{"num_hidden_layers": 18, "num_attention_heads": 4, "vocab_size": 4096, "parallel_block": false, "beta2": 0.98, "doc_mask": true}
Each number is 200 + 40 x the weight over the matrix's rms, rounded and kept within 0 to 999. Layers, rows and columns count from 0.

# k: layer 6 attention key, 128x160, rms 0.123, rows 17-31, columns 0-79
# q: layer 6 attention query, 128x160, rms 0.12, rows 18-31, columns 0-79
# v: layer 6 attention value, 128x160, rms 0.114, rows 0-27, columns 0-79
# o: layer 6 attention output (transposed), 128x160, rms 0.108, rows 0-27, columns 0-79
k17,159,232,242,159,226,200,214,203,209,176,189,244,205,198,180,197,227,182,207,218,245,194,180,205,164,189,236,153,206,229,256,197,164,206,174,244,169,228,224,194,217,185,198,189,182,199,166,203,165,184,181,297,217,209,242,253,223,209,146,186,171,173,200,160,221,128,146,172,184,159,183,243,192,212,217,188,157,251,215,201
q18,184,283,153,219,170,251,133,196,121,217,180,228,136,159,197,181,248,228,162,182,188,240,254,218,211,149,263,207,167,190,157,171,189,219,192,151,220,220,186,187,217,197,164,231,161,232,199,231,210,153,237,146,148,190,188,231,177,188,203,270,212,165,180,198,232,242,231,196,214,180,200,203,164,184,228,185,161,191,210,213
k18,222,160,220,212,219,171,213,194,200,230,240,192,209,207,267,214,179,169,206,180,195,115,152,212,227,224,156,208,186,192,236,215,201,181,167,192,240,162,209,149,180,188,159,213,243,191,199,171,203,222,254,229,191,219,213,198,197,201,154,179,216,159,249,252,164,186,206,193,195,185,205,176,174,166,165,173,214,171,235,113
q19,211,173,195,205,253,213,299,169,258,229,229,169,220,177,220,152,200,150,160,212,217,205,202,173,171,204,219,218,222,191,192,181,199,171,163,179,167,185,195,190,238,208,246,240,196,159,200,188,133,261,201,204,171,144,198,193,252,191,183,230,189,226,286,172,224,217,209,189,229,157,240,146,211,160,224,223,212,218,248,205
k19,129,213,219,161,195,168,179,167,199,174,182,165,179,192,219,235,186,221,159,167,206,212,258,205,206,232,220,207,175,186,185,177,190,150,174,221,262,218,249,202,141,193,205,271,246,210,194,182,187,235,232,153,188,180,180,204,168,190,228,214,212,204,162,226,174,213,155,155,178,221,121,229,196,257,211,216,187,218,229,150
q20,272,108,177,233,162,207,231,178,183,206,134,221,94,186,193,236,237,247,191,232,197,162,241,235,180,115,175,156,237,218,154,239,188,210,257,224,257,208,298,200,182,190,221,229,158,180,216,157,210,213,219,158,245,144,166,216,219,172,211,149,198,228,200,244,160,193,144,213,228,151,205,207,185,240,223,216,188,217,121,217
k20,191,242,181,199,286,184,223,228,167,187,199,184,245,233,233,135,219,187,179,221,226,182,209,155,272,167,214,215,226,204,199,184,221,257,181,220,211,254,214,172,223,183,188,185,187,205,190,230,220,220,231,255,191,206,198,168,209,183,168,257,148,127,199,191,198,211,173,227,220,202,124,243,272,177,212,187,230,187,227,113
q21,217,168,169,231,192,190,232,202,202,169,213,213,218,199,244,232,245,143,190,165,207,188,179,231,238,243,205,205,210,185,140,167,172,218,225,227,207,191,194,238,225,187,222,131,233,204,233,188,172,202,167,241,180,209,226,173,205,240,154,209,252,210,190,244,231,165,236,158,237,172,177,285,206,225,165,233,170,248,245,216
k21,225,244,129,197,192,275,240,166,192,172,172,228,136,211,165,184,220,247,157,194,210,153,196,215,216,168,200,164,229,175,195,221,179,264,162,200,194,201,186,134,206,179,179,172,182,171,182,191,185,198,212,96,197,239,201,209,249,188,243,126,160,196,186,176,155,182,153,266,201,136,161,221,155,158,163,227,204,206,239,155
q22,164,145,219,201,198,229,165,224,157,254,224,166,157,259,209,187,218,226,200,220,139,262,193,209,219,174,161,140,208,177,171,190,208,188,159,161,166,207,181,245,115,176,144,202,181,117,196,174,244,192,163,211,241,153,152,205,233,228,177,250,255,223,225,149,171,206,271,190,125,222,238,185,229,244,206,207,183,184,185,202
k22,215,219,219,176,210,165,160,179,257,190,180,196,216,199,218,164,245,94,236,160,217,207,185,194,183,156,205,178,180,193,188,212,192,151,206,143,132,243,257,202,225,232,278,241,180,158,225,237,183,254,250,204,229,245,173,252,167,207,196,186,184,183,224,258,202,193,181,196,223,236,179,157,199,212,242,157,255,193,145,221
q23,190,154,142,169,273,230,273,238,225,144,154,205,184,226,169,148,229,283,145,232,167,112,163,218,178,215,204,245,179,221,137,223,161,194,248,207,236,195,207,189,195,216,161,201,183,204,245,187,239,164,197,104,214,193,241,236,237,203,112,200,208,218,175,228,157,158,152,192,195,220,192,250,186,162,226,210,157,221,216,205
k23,219,186,226,199,208,229,229,174,182,221,251,194,209,222,231,147,211,125,154,128,235,229,236,205,226,208,178,212,228,158,151,202,156,203,141,189,196,267,234,203,233,149,194,228,173,168,191,230,167,194,211,142,214,187,227,199,217,218,202,193,184,178,159,152,238,186,199,234,211,239,201,159,277,241,154,228,172,212,227,202
q24,223,206,194,234,171,207,220,200,194,182,180,213,240,262,225,197,177,205,187,203,206,214,143,215,202,225,233,221,161,227,239,182,182,220,254,265,210,192,189,146,258,233,131,216,234,194,223,164,205,265,255,198,196,259,225,168,204,261,238,175,166,214,125,197,149,170,174,240,161,183,205,252,146,199,141,134,150,228,242,209
k24,204,230,238,178,177,195,185,278,204,168,209,227,203,203,160,144,182,217,197,195,161,185,215,268,209,188,211,179,159,152,172,225,198,165,150,167,176,245,201,200,226,197,147,130,209,146,231,152,211,138,221,161,181,149,184,240,222,202,191,185,242,236,195,150,190,189,284,199,179,166,147,184,213,191,218,220,200,216,212,187
q25,151,177,177,238,225,192,109,133,209,207,188,196,213,141,237,219,226,291,163,227,251,174,239,223,156,189,223,270,167,222,187,222,169,223,192,196,190,220,218,169,214,226,172,137,220,214,249,217,222,148,195,213,200,210,200,166,206,155,149,225,268,219,204,252,141,205,264,258,153,239,192,245,175,155,279,192,172,202,185,213
k25,199,137,191,229,237,247,217,184,163,164,198,200,185,258,191,218,211,194,191,174,198,164,188,191,251,195,204,181,219,181,160,185,186,219,223,185,245,210,185,208,238,139,183,200,144,179,194,179,211,210,247,237,202,247,224,256,278,193,157,163,225,192,253,228,174,211,194,185,238,200,170,240,231,163,189,188,190,271,228,132
q26,212,141,190,162,224,243,210,220,233,226,170,197,201,191,195,161,198,228,172,263,166,299,181,206,215,221,182,196,233,215,146,246,176,164,193,176,194,264,223,150,193,176,155,218,232,156,174,180,178,211,199,181,193,168,180,243,256,149,234,198,170,187,271,211,234,146,201,225,201,243,128,196,197,204,225,207,234,233,216,191
k26,209,229,214,178,154,104,245,162,227,226,186,160,207,175,225,153,177,224,229,212,238,195,211,173,196,235,198,188,170,205,210,154,197,229,126,187,165,242,157,235,255,234,243,259,185,214,257,233,142,184,202,194,187,182,214,213,201,236,227,195,202,197,188,144,204,211,135,188,174,204,203,183,221,196,200,206,198,205,185,279
q27,179,260,228,170,167,215,194,212,211,197,158,184,201,170,148,172,210,256,188,229,233,253,203,197,202,256,192,227,152,182,185,176,241,181,245,201,106,247,203,223,208,220,164,230,252,197,188,168,244,245,162,206,180,175,245,147,201,111,239,200,321,191,195,174,190,204,162,120,171,246,197,196,241,225,193,203,239,168,252,190
k27,245,203,255,240,207,163,226,176,195,170,198,213,226,204,178,241,133,204,220,199,197,233,174,216,170,206,171,160,260,222,175,219,192,188,233,234,158,166,164,218,180,189,196,191,214,179,123,188,168,190,185,167,187,207,172,293,208,297,167,226,164,223,211,214,193,156,214,201,201,230,231,210,189,192,260,181,186,194,182,214
q28,182,233,221,204,197,169,196,189,146,187,192,183,197,253,172,182,186,207,229,191,228,265,225,251,169,244,190,188,169,187,195,186,153,175,188,221,253,174,230,203,164,208,224,219,190,191,225,223,251,141,244,253,229,215,196,209,196,172,213,209,170,172,266,224,186,177,169,202,215,155,198,180,219,202,224,223,167,173,200,196
k28,198,216,209,190,193,233,193,227,249,191,188,179,171,200,234,209,221,196,210,221,168,185,227,200,223,200,232,203,199,183,222,204,240,198,155,200,198,188,208,167,210,250,181,208,189,174,154,237,175,189,138,183,192,203,146,219,197,164,168,227,234,238,166,155,226,227,195,265,163,263,204,187,144,217,204,206,233,225,193,186
q29,153,143,211,210,220,202,176,174,198,131,232,195,243,184,207,197,207,267,177,187,215,200,210,224,207,161,184,246,227,211,217,302,231,185,175,203,214,196,202,204,207,194,188,220,238,154,193,231,186,204,248,163,232,216,170,257,210,213,224,153,231,114,207,263,221,160,200,181,232,222,198,198,200,213,152,139,175,206,209,202
k29,215,237,195,216,209,276,244,218,229,262,238,229,208,205,200,196,205,194,184,177,209,213,191,203,234,221,197,179,178,218,276,179,142,246,170,180,167,234,259,276,247,187,212,193,174,210,216,170,212,173,200,204,174,235,213,217,203,191,148,264,229,194,231,207,176,191,198,245,207,173,177,213,255,136,246,231,181,281,208,233
q30,183,211,144,181,227,227,185,206,282,201,190,164,208,200,202,209,193,196,183,250,233,177,229,239,179,217,205,201,270,155,183,228,159,232,272,159,119,245,186,255,209,212,222,205,232,145,195,172,131,230,169,180,259,227,137,263,232,169,168,175,209,97,228,258,218,240,156,184,155,243,157,192,218,156,144,196,227,181,211,196
k30,226,164,182,231,233,184,200,228,157,241,207,207,268,252,187,201,313,214,282,182,202,201,181,121,165,171,214,160,204,203,202,221,173,169,186,249,212,177,171,216,171,238,210,199,196,201,186,183,177,175,151,205,193,198,172,145,201,216,229,228,184,257,204,184,167,197,235,201,220,207,201,170,195,251,227,279,148,169,164,243
q31,190,246,188,255,241,213,256,217,216,200,199,247,225,189,196,162,176,146,179,210,215,179,252,253,219,245,160,227,241,178,223,152,150,204,214,247,202,69,158,214,207,190,202,172,202,175,217,158,216,179,161,145,262,175,192,244,217,188,120,178,198,186,210,220,194,137,189,207,205,237,192,224,193,217,150,176,124,236,156,207
k31,219,225,211,173,187,227,214,248,223,191,181,130,195,213,215,181,195,179,187,198,187,223,151,203,158,213,201,210,214,146,198,143,155,145,217,211,169,247,177,239,171,144,270,228,191,190,237,171,194,192,224,140,148,217,209,160,177,163,229,195,203,234,215,207,238,171,190,221,127,204,183,177,254,251,218,215,195,175,275,182
v0,195,224,239,297,157,131,243,224,252,148,224,282,149,199,199,226,194,294,253,229,194,170,204,192,171,233,333,182,180,240,151,229,237,231,226,239,166,189,197,197,188,211,165,218,151,159,223,166,242,239,181,260,196,259,173,205,236,199,251,191,213,299,193,206,249,226,131,211,193,115,216,209,223,91,246,164,181,190,160,191
o0,223,243,199,224,231,232,301,229,170,224,208,205,150,185,263,181,216,133,181,188,242,164,263,200,120,202,215,204,190,170,134,185,175,146,231,234,181,160,171,210,199,209,261,262,169,161,197,91,193,186,142,230,223,244,167,218,232,206,195,246,232,203,230,200,211,122,116,241,215,140,220,247,168,297,220,171,138,178,121,143
v1,159,189,185,235,212,240,205,211,198,168,160,194,163,188,195,209,149,162,209,134,156,188,182,187,194,225,183,161,254,129,196,152,189,238,198,186,260,163,246,255,238,231,233,197,185,226,215,151,249,196,146,223,174,196,216,195,284,237,225,189,159,219,170,126,172,253,206,237,255,183,189,165,210,254,245,160,279,207,183,198
o1,271,210,240,168,160,265,217,197,211,207,212,198,198,195,143,138,187,177,87,219,195,162,202,227,137,183,147,189,237,141,271,172,148,144,210,230,206,234,206,193,234,225,226,206,210,171,207,169,206,203,171,174,192,223,228,186,206,108,211,135,228,255,260,156,149,159,237,181,150,282,223,190,238,186,173,211,215,195,244,149
v2,203,204,197,155,216,162,173,201,232,130,223,169,191,192,194,190,236,168,219,168,228,275,147,201,178,230,306,206,236,248,128,185,223,200,229,153,200,167,240,178,233,208,195,234,173,213,188,208,181,211,186,246,213,273,204,183,180,182,189,184,155,323,178,153,228,180,207,206,169,191,215,298,191,209,182,256,251,178,181,190
o2,215,216,168,103,214,233,202,236,150,221,194,195,220,190,214,204,152,152,203,167,221,233,185,234,200,229,262,155,183,183,194,182,206,174,254,239,152,208,129,118,186,255,216,175,241,209,130,136,213,236,195,224,213,244,95,248,135,209,190,216,256,210,198,138,256,184,193,249,134,257,162,206,142,243,155,177,177,107,176,281
v3,218,195,221,142,178,152,170,226,188,219,164,197,191,212,283,173,195,216,223,231,265,191,179,213,220,198,193,246,201,172,162,187,175,177,262,204,217,193,239,205,186,166,233,239,201,219,195,219,200,200,246,111,214,223,261,222,174,237,165,226,150,225,176,161,214,125,280,248,162,211,196,307,156,209,164,187,184,210,199,201
o3,131,233,181,127,234,159,119,202,118,214,264,243,253,230,193,208,204,177,219,178,253,203,134,152,233,241,226,203,188,186,251,221,248,205,203,226,187,180,157,201,193,183,286,216,226,255,193,219,205,195,232,225,209,174,223,242,162,223,155,209,167,190,224,153,184,193,185,251,133,210,200,198,177,198,159,130,146,237,192,226
v4,176,168,170,132,249,236,200,177,260,174,171,254,118,193,263,202,188,177,198,212,182,226,187,186,193,136,167,210,286,128,177,185,173,232,225,137,179,232,229,159,223,192,166,170,216,186,221,183,241,194,186,161,259,188,173,246,197,257,209,192,196,100,231,287,231,256,263,181,263,202,173,231,245,197,174,203,264,212,234,204
o4,165,189,164,179,162,188,220,205,206,230,218,221,234,186,168,163,207,253,125,198,180,234,222,210,239,152,172,155,172,164,280,196,153,214,173,205,226,216,263,138,205,172,216,204,242,197,212,184,200,254,228,186,267,212,150,179,168,161,252,144,148,163,250,229,248,217,284,167,173,209,113,220,148,109,177,210,257,208,258,207
v5,212,196,153,192,165,236,176,113,244,210,268,195,148,212,240,261,171,164,215,178,132,166,142,158,175,200,207,230,238,189,270,215,203,108,157,192,221,157,185,227,201,213,246,259,205,196,218,239,196,196,166,242,146,177,211,234,152,170,151,175,229,224,210,160,294,150,164,212,214,204,178,172,268,194,271,158,221,169,134,209
o5,199,200,232,177,217,193,153,231,212,191,143,140,139,177,193,178,229,199,198,180,180,141,239,253,194,110,135,288,225,216,144,156,143,148,199,220,153,93,202,210,174,232,186,227,188,222,215,189,197,225,250,147,136,195,244,173,208,183,200,115,195,270,152,180,283,136,206,162,194,212,192,198,217,207,159,219,208,199,251,256
v6,208,241,218,275,238,228,199,242,171,152,189,132,117,257,170,195,185,239,153,125,164,209,225,196,171,222,200,192,170,206,185,170,183,208,185,244,135,181,243,250,227,181,158,217,235,171,151,89,252,279,148,191,233,213,162,186,209,199,121,160,200,251,217,139,174,255,231,255,268,180,203,171,170,209,217,138,237,188,296,206
o6,205,183,220,171,219,281,134,203,189,250,242,257,241,242,214,172,205,267,195,244,256,225,268,187,226,177,140,158,190,174,186,191,131,158,188,170,201,254,209,280,180,168,192,198,154,161,214,142,255,215,209,287,258,155,168,209,210,196,238,192,219,268,234,226,230,299,259,206,233,224,169,287,239,210,147,158,162,235,245,213
v7,196,167,185,224,161,191,216,159,277,58,227,172,130,236,222,167,173,216,246,158,198,183,244,146,264,164,246,170,186,172,159,306,195,294,255,151,171,200,214,189,268,208,220,216,203,203,235,193,192,218,188,275,243,166,185,214,131,177,149,138,237,203,198,166,201,188,248,163,304,204,196,191,249,167,134,195,201,179,167,203
o7,198,238,152,256,266,209,116,242,265,196,185,228,226,160,251,197,196,232,107,201,223,143,184,150,163,185,183,230,238,220,174,224,183,282,202,159,202,220,141,206,243,139,265,181,155,106,173,142,150,216,151,189,197,209,176,196,193,192,207,136,167,217,207,198,207,142,200,212,221,127,217,173,191,192,154,182,142,231,158,226
v8,169,205,174,88,154,284,237,176,256,183,162,222,184,178,121,197,151,243,207,204,244,140,171,218,195,224,223,228,259,197,162,266,177,197,201,161,159,175,188,167,225,199,161,205,184,199,178,223,144,179,220,118,189,259,200,214,290,208,234,123,215,177,207,163,191,166,187,217,185,164,210,200,167,269,218,205,172,245,212,198
o8,167,174,156,175,217,212,241,248,228,225,144,243,237,140,201,172,137,273,167,193,205,211,202,210,195,267,196,201,183,183,241,206,183,196,238,179,211,176,218,144,212,262,153,199,250,253,167,229,169,177,228,215,189,255,200,279,211,189,242,174,205,115,268,258,134,179,237,167,180,183,198,209,181,160,223,146,192,199,178,175
v9,238,99,152,278,228,215,213,134,195,225,152,159,157,178,137,264,177,227,196,240,184,250,189,285,195,200,93,122,192,227,192,212,218,230,280,195,200,198,151,146,142,235,227,232,233,215,177,250,290,172,209,204,235,224,245,179,191,170,252,170,240,179,222,250,232,272,237,226,169,212,237,182,222,217,240,245,297,194,221,210
o9,240,266,183,223,208,232,244,268,236,201,214,205,123,176,220,202,183,253,252,173,208,225,211,230,188,138,304,210,245,186,228,259,216,241,218,192,169,212,225,200,179,212,116,251,154,214,143,234,175,231,188,142,272,256,190,189,223,219,201,223,205,175,201,243,149,290,164,186,222,233,247,149,291,162,176,167,238,171,239,261
v10,283,218,211,233,289,249,214,154,190,182,218,224,184,238,111,241,166,235,236,233,160,207,189,184,229,175,204,176,166,170,196,260,221,206,274,194,126,152,153,197,210,222,165,181,307,258,204,241,141,159,233,143,212,240,226,212,251,144,157,217,228,162,192,220,186,161,270,176,265,182,176,187,169,184,182,249,137,195,180,216
o10,201,141,176,215,232,166,176,187,199,158,235,216,188,215,214,193,146,265,239,277,225,193,199,212,179,171,256,240,201,172,220,228,153,232,208,239,215,163,216,234,241,241,108,212,245,167,215,240,162,200,218,163,210,187,201,189,220,155,191,159,182,217,253,201,188,191,194,184,237,187,205,195,213,176,205,188,215,222,128,264
v11,226,213,238,147,248,251,179,177,216,205,209,212,224,219,244,240,153,206,220,290,201,263,214,203,204,212,217,184,214,214,222,237,215,227,198,210,200,170,229,170,225,204,212,252,206,195,169,196,212,167,187,212,213,238,200,211,239,178,168,158,188,183,191,231,190,198,161,209,183,136,255,234,185,177,237,179,241,206,184,200
o11,263,197,157,161,227,233,234,263,205,255,176,270,157,202,241,228,210,257,197,192,253,168,210,187,176,140,202,187,184,164,212,215,127,199,187,235,167,164,226,178,220,156,186,237,230,258,205,183,208,204,229,218,238,229,170,217,231,164,198,183,215,153,246,270,211,191,235,175,270,201,169,166,163,219,210,231,200,168,179,211
v12,276,186,237,171,195,141,175,224,134,202,239,234,143,238,202,239,133,156,210,211,247,232,219,202,185,186,201,180,237,154,241,157,217,93,179,266,217,171,165,203,180,182,157,248,181,191,169,218,176,295,248,277,181,176,188,193,186,236,203,200,242,202,235,226,212,198,157,190,177,216,250,164,201,152,250,226,215,215,186,210
o12,208,127,230,235,208,216,195,120,202,230,181,212,183,259,202,239,204,165,262,221,153,206,186,191,232,106,175,202,170,165,193,202,216,134,226,194,198,163,246,193,143,186,162,241,153,226,186,218,188,276,248,194,221,141,174,199,160,212,243,258,171,203,203,203,317,236,219,196,213,143,256,181,145,219,215,210,235,164,144,257
v13,204,210,262,216,231,167,203,213,193,252,206,216,196,167,164,204,158,209,206,192,226,204,235,95,193,162,250,186,152,207,235,244,199,155,159,203,193,89,171,223,119,205,200,188,194,164,245,201,205,183,208,211,221,252,319,117,160,205,200,274,163,282,269,147,258,191,152,186,197,213,249,209,199,202,200,173,187,179,181,215
o13,142,182,172,189,197,191,158,193,128,245,190,147,250,243,201,234,231,230,258,170,205,192,168,206,135,171,208,178,154,223,204,205,222,136,212,225,195,186,125,204,183,128,211,222,110,219,194,191,256,165,200,281,256,160,196,197,246,244,150,247,232,271,188,177,115,114,196,181,189,219,244,188,181,202,240,223,189,161,173,187
v14,199,150,188,219,202,162,209,249,203,210,193,210,147,203,216,218,201,174,186,189,214,214,257,194,160,156,160,141,129,190,193,196,253,183,200,256,175,245,208,195,183,186,229,241,223,221,139,223,214,204,170,253,156,161,199,155,126,175,263,220,181,164,245,229,226,258,209,196,198,300,196,239,284,261,213,181,247,194,223,184
o14,217,209,254,238,145,218,264,261,184,189,212,190,105,251,191,153,229,203,152,217,209,198,258,240,177,136,223,167,209,199,262,204,228,176,185,212,166,178,176,233,202,203,186,216,198,163,216,197,258,224,221,216,185,224,179,143,133,203,202,192,183,248,187,137,168,211,156,204,195,217,226,202,233,198,248,210,219,196,210,158
v15,164,262,237,182,175,174,227,174,169,209,216,268,265,186,213,181,154,283,174,139,208,129,244,157,240,231,173,218,126,220,230,156,167,223,163,194,160,194,234,257,159,145,166,176,169,196,210,176,143,130,160,203,231,196,236,256,294,215,192,227,228,225,217,198,149,175,305,208,178,142,151,225,161,202,216,157,209,221,179,211
o15,204,169,144,196,230,184,193,259,238,230,190,175,179,245,152,239,220,270,185,207,190,179,152,171,199,265,138,186,194,196,161,220,135,172,185,207,201,178,253,225,164,208,219,192,241,240,187,205,218,84,176,234,268,189,186,208,261,204,207,189,203,145,273,198,177,244,192,141,160,194,197,176,119,246,225,300,194,172,210,245
v16,176,166,187,175,242,237,170,235,246,201,158,158,204,251,169,199,172,142,243,206,98,150,182,232,218,141,209,201,208,117,161,261,142,212,188,252,141,132,190,238,202,248,203,159,200,146,153,150,308,154,184,194,229,229,231,166,257,187,353,190,211,146,162,170,199,275,113,231,246,197,219,185,189,195,228,226,83,211,188,166
o16,213,187,167,157,192,247,249,228,242,173,202,277,248,207,207,120,213,183,161,215,230,197,229,248,186,138,198,170,205,175,186,214,123,243,170,165,200,179,162,260,255,144,226,164,156,194,191,168,207,200,197,208,243,213,228,171,245,173,265,216,262,224,202,221,176,217,241,229,195,238,141,236,212,180,243,157,231,215,192,96
v17,191,188,236,235,233,116,164,142,204,191,168,191,154,141,198,190,208,230,275,179,221,198,237,221,205,119,154,175,219,175,244,273,242,120,168,146,241,173,220,213,205,195,248,207,249,162,243,186,173,207,218,221,196,280,156,249,231,164,226,194,160,222,237,180,169,191,174,220,192,240,220,236,196,214,192,137,218,241,218,194
o17,126,278,136,202,281,200,207,158,158,180,244,221,178,175,139,126,187,155,211,185,178,120,220,141,252,111,216,210,230,300,213,191,240,199,246,178,194,155,225,231,187,232,238,169,142,227,219,196,231,183,163,214,188,168,202,193,229,241,169,126,127,268,177,225,196,202,163,190,190,151,213,215,165,169,136,188,256,213,206,177
v18,193,160,201,213,186,202,185,212,117,175,195,161,151,173,294,238,207,139,187,143,232,176,207,162,169,156,159,189,197,252,180,205,254,132,147,257,217,125,217,152,223,143,147,179,183,206,163,225,191,185,191,222,181,214,241,250,188,249,155,248,132,204,173,206,254,201,261,167,253,158,192,216,159,252,173,130,276,143,201,208
o18,212,253,237,203,194,203,178,157,169,184,219,128,171,204,162,223,217,216,223,163,203,210,161,159,219,196,218,144,215,213,309,194,230,176,191,279,216,211,227,176,205,161,239,172,190,168,172,169,243,177,252,222,214,172,170,206,72,157,174,161,181,208,153,167,179,216,176,174,190,183,149,170,254,176,129,192,176,201,206,285
v19,165,179,151,213,139,209,197,150,252,131,170,205,213,179,238,141,123,264,166,267,195,219,138,248,229,206,175,164,284,212,191,190,121,198,218,139,172,185,201,228,204,229,146,108,209,219,165,134,211,264,195,205,254,267,263,240,256,151,197,146,292,158,209,203,160,245,248,168,208,195,187,226,184,212,134,243,246,198,219,198
o19,224,171,158,231,235,231,210,237,221,270,194,224,261,183,210,204,193,257,154,188,177,221,202,164,222,254,130,162,259,208,188,275,157,236,214,122,209,269,193,247,171,211,254,204,178,244,191,165,141,193,143,193,294,226,189,240,240,209,234,180,252,127,219,260,168,243,276,207,185,184,166,179,230,134,155,207,249,194,239,202
v20,190,189,199,134,139,124,157,164,189,295,159,244,219,183,198,177,197,201,193,219,254,197,229,209,192,252,126,214,160,180,175,203,207,166,216,208,196,180,204,161,182,222,170,175,241,180,156,177,206,187,209,190,193,224,280,185,220,124,219,215,201,183,240,238,234,229,247,187,228,237,133,151,159,213,181,199,190,261,177,210
o20,174,237,161,216,188,156,200,219,204,181,206,234,199,212,144,258,207,238,244,128,222,239,188,210,229,209,167,151,167,194,246,244,272,212,230,207,211,220,196,195,146,210,208,225,186,252,202,234,169,166,191,179,248,206,180,230,187,238,241,126,275,175,147,148,151,199,164,200,216,140,259,136,184,175,141,247,229,227,221,205
v21,174,167,168,239,294,112,265,204,193,201,231,272,212,171,152,163,239,183,198,190,200,165,188,193,210,241,245,231,289,173,167,114,174,256,183,200,249,158,254,244,191,169,193,251,231,242,153,167,256,148,216,123,261,192,187,213,204,213,184,193,168,150,189,114,216,226,227,196,208,244,210,203,180,221,206,230,192,233,221,216
o21,240,200,183,125,220,200,188,256,179,162,276,163,254,288,205,181,228,176,218,251,223,196,175,224,159,220,169,176,239,175,190,132,179,134,207,166,190,222,171,264,157,192,263,238,209,259,206,195,221,170,149,205,220,125,192,207,258,198,173,269,169,193,319,253,201,248,235,165,138,252,182,231,181,183,215,179,112,174,198,186
v22,200,151,247,216,245,232,208,239,180,222,252,160,172,191,249,186,212,156,237,211,178,234,256,154,247,177,171,152,196,191,162,171,171,194,243,168,226,225,213,172,194,171,173,191,191,260,173,168,167,179,166,220,206,271,208,185,147,200,253,205,192,172,221,278,196,182,187,148,170,253,193,193,125,180,224,184,209,281,232,203
o22,227,170,170,203,241,240,170,175,266,155,232,179,172,226,199,179,239,214,147,179,199,217,216,163,143,128,211,237,218,233,196,246,164,215,207,143,180,237,234,265,122,145,197,206,200,260,233,210,183,148,209,254,190,187,162,138,225,186,205,235,202,117,223,236,225,239,194,207,266,239,203,180,94,215,208,280,230,208,219,177
v23,196,132,190,182,190,174,160,146,185,168,243,242,124,205,166,235,300,140,246,185,192,237,207,154,204,198,209,178,197,215,212,176,235,141,142,212,233,237,149,215,238,189,186,208,198,261,134,277,214,211,223,149,185,219,217,241,151,176,256,162,208,154,194,236,234,232,199,179,229,269,150,237,167,255,156,174,217,219,222,182
o23,228,218,252,262,226,235,237,237,219,115,219,180,143,270,203,147,245,179,115,238,159,216,223,228,144,178,220,180,256,175,264,197,225,164,228,158,158,185,166,253,206,229,203,250,220,205,264,246,211,189,171,119,109,203,244,199,105,181,217,186,194,192,189,152,225,204,124,200,165,148,226,233,159,221,219,188,209,162,247,256
v24,152,260,234,257,208,226,210,168,204,136,277,194,144,200,171,245,210,174,184,164,187,205,222,188,230,147,172,191,210,183,158,207,193,210,211,175,229,188,168,184,135,201,169,177,215,184,240,176,207,212,212,236,183,200,165,183,172,174,170,203,155,283,132,125,250,224,150,164,210,164,273,97,208,237,186,124,227,234,229,199
o24,163,246,184,237,175,185,253,169,207,264,212,221,204,232,159,167,235,174,148,197,119,139,210,146,159,169,180,278,229,239,171,186,163,190,225,226,106,216,176,248,189,116,168,201,216,215,231,146,200,211,150,184,232,188,234,247,271,216,171,160,169,264,157,161,179,185,243,182,200,248,291,143,207,151,167,238,149,195,179,113
v25,206,145,97,248,185,237,178,272,194,188,92,179,269,161,212,234,290,213,221,191,187,137,252,310,188,157,202,156,134,271,203,245,281,253,163,164,110,206,302,141,216,212,188,174,235,158,278,169,205,159,278,293,215,230,213,202,171,203,190,140,327,228,220,286,191,173,189,201,227,247,185,242,199,179,230,236,241,165,98,223
o25,232,247,147,218,274,180,193,155,241,196,227,176,175,146,177,249,207,225,251,168,240,119,193,215,244,168,268,149,197,245,205,186,257,251,232,213,257,264,189,136,148,203,208,168,154,183,167,196,166,161,230,244,193,296,140,209,179,238,221,205,217,173,192,275,161,195,170,248,213,142,223,193,246,197,142,184,173,196,202,314
v26,152,260,287,206,165,178,163,112,169,182,175,225,192,189,202,147,153,222,219,232,207,146,192,180,227,212,217,247,174,188,209,167,201,222,175,205,177,164,267,248,206,194,129,232,204,187,211,214,171,155,203,192,268,174,202,186,302,230,164,203,219,165,120,182,167,304,227,200,242,154,181,196,192,241,163,154,183,223,226,205
o26,142,229,188,185,277,192,161,172,165,190,236,219,200,144,167,214,187,216,150,224,183,141,140,124,236,242,150,193,185,176,170,207,188,234,148,179,190,186,272,269,185,174,277,226,163,206,168,254,175,151,166,157,212,177,198,200,208,199,212,180,161,225,191,250,183,241,193,198,200,150,160,195,208,244,129,221,185,199,208,249
v27,236,239,113,202,194,269,185,147,168,157,254,218,175,177,127,213,163,295,219,209,159,205,180,206,238,164,178,245,306,200,162,204,220,218,169,257,199,217,298,190,208,199,269,150,186,160,187,200,140,223,197,227,150,161,148,238,192,207,210,175,145,269,122,158,199,154,168,152,162,137,207,275,171,213,191,202,229,224,219,200
o27,194,264,195,244,212,191,162,235,219,184,155,212,118,228,215,191,248,198,144,272,233,197,221,153,186,178,195,224,263,252,182,193,168,233,195,194,190,232,176,223,163,257,295,132,244,150,209,186,238,257,154,169,205,170,248,188,256,169,153,176,173,191,184,287,213,198,215,246,129,208,125,215,195,232,164,174,167,198,200,224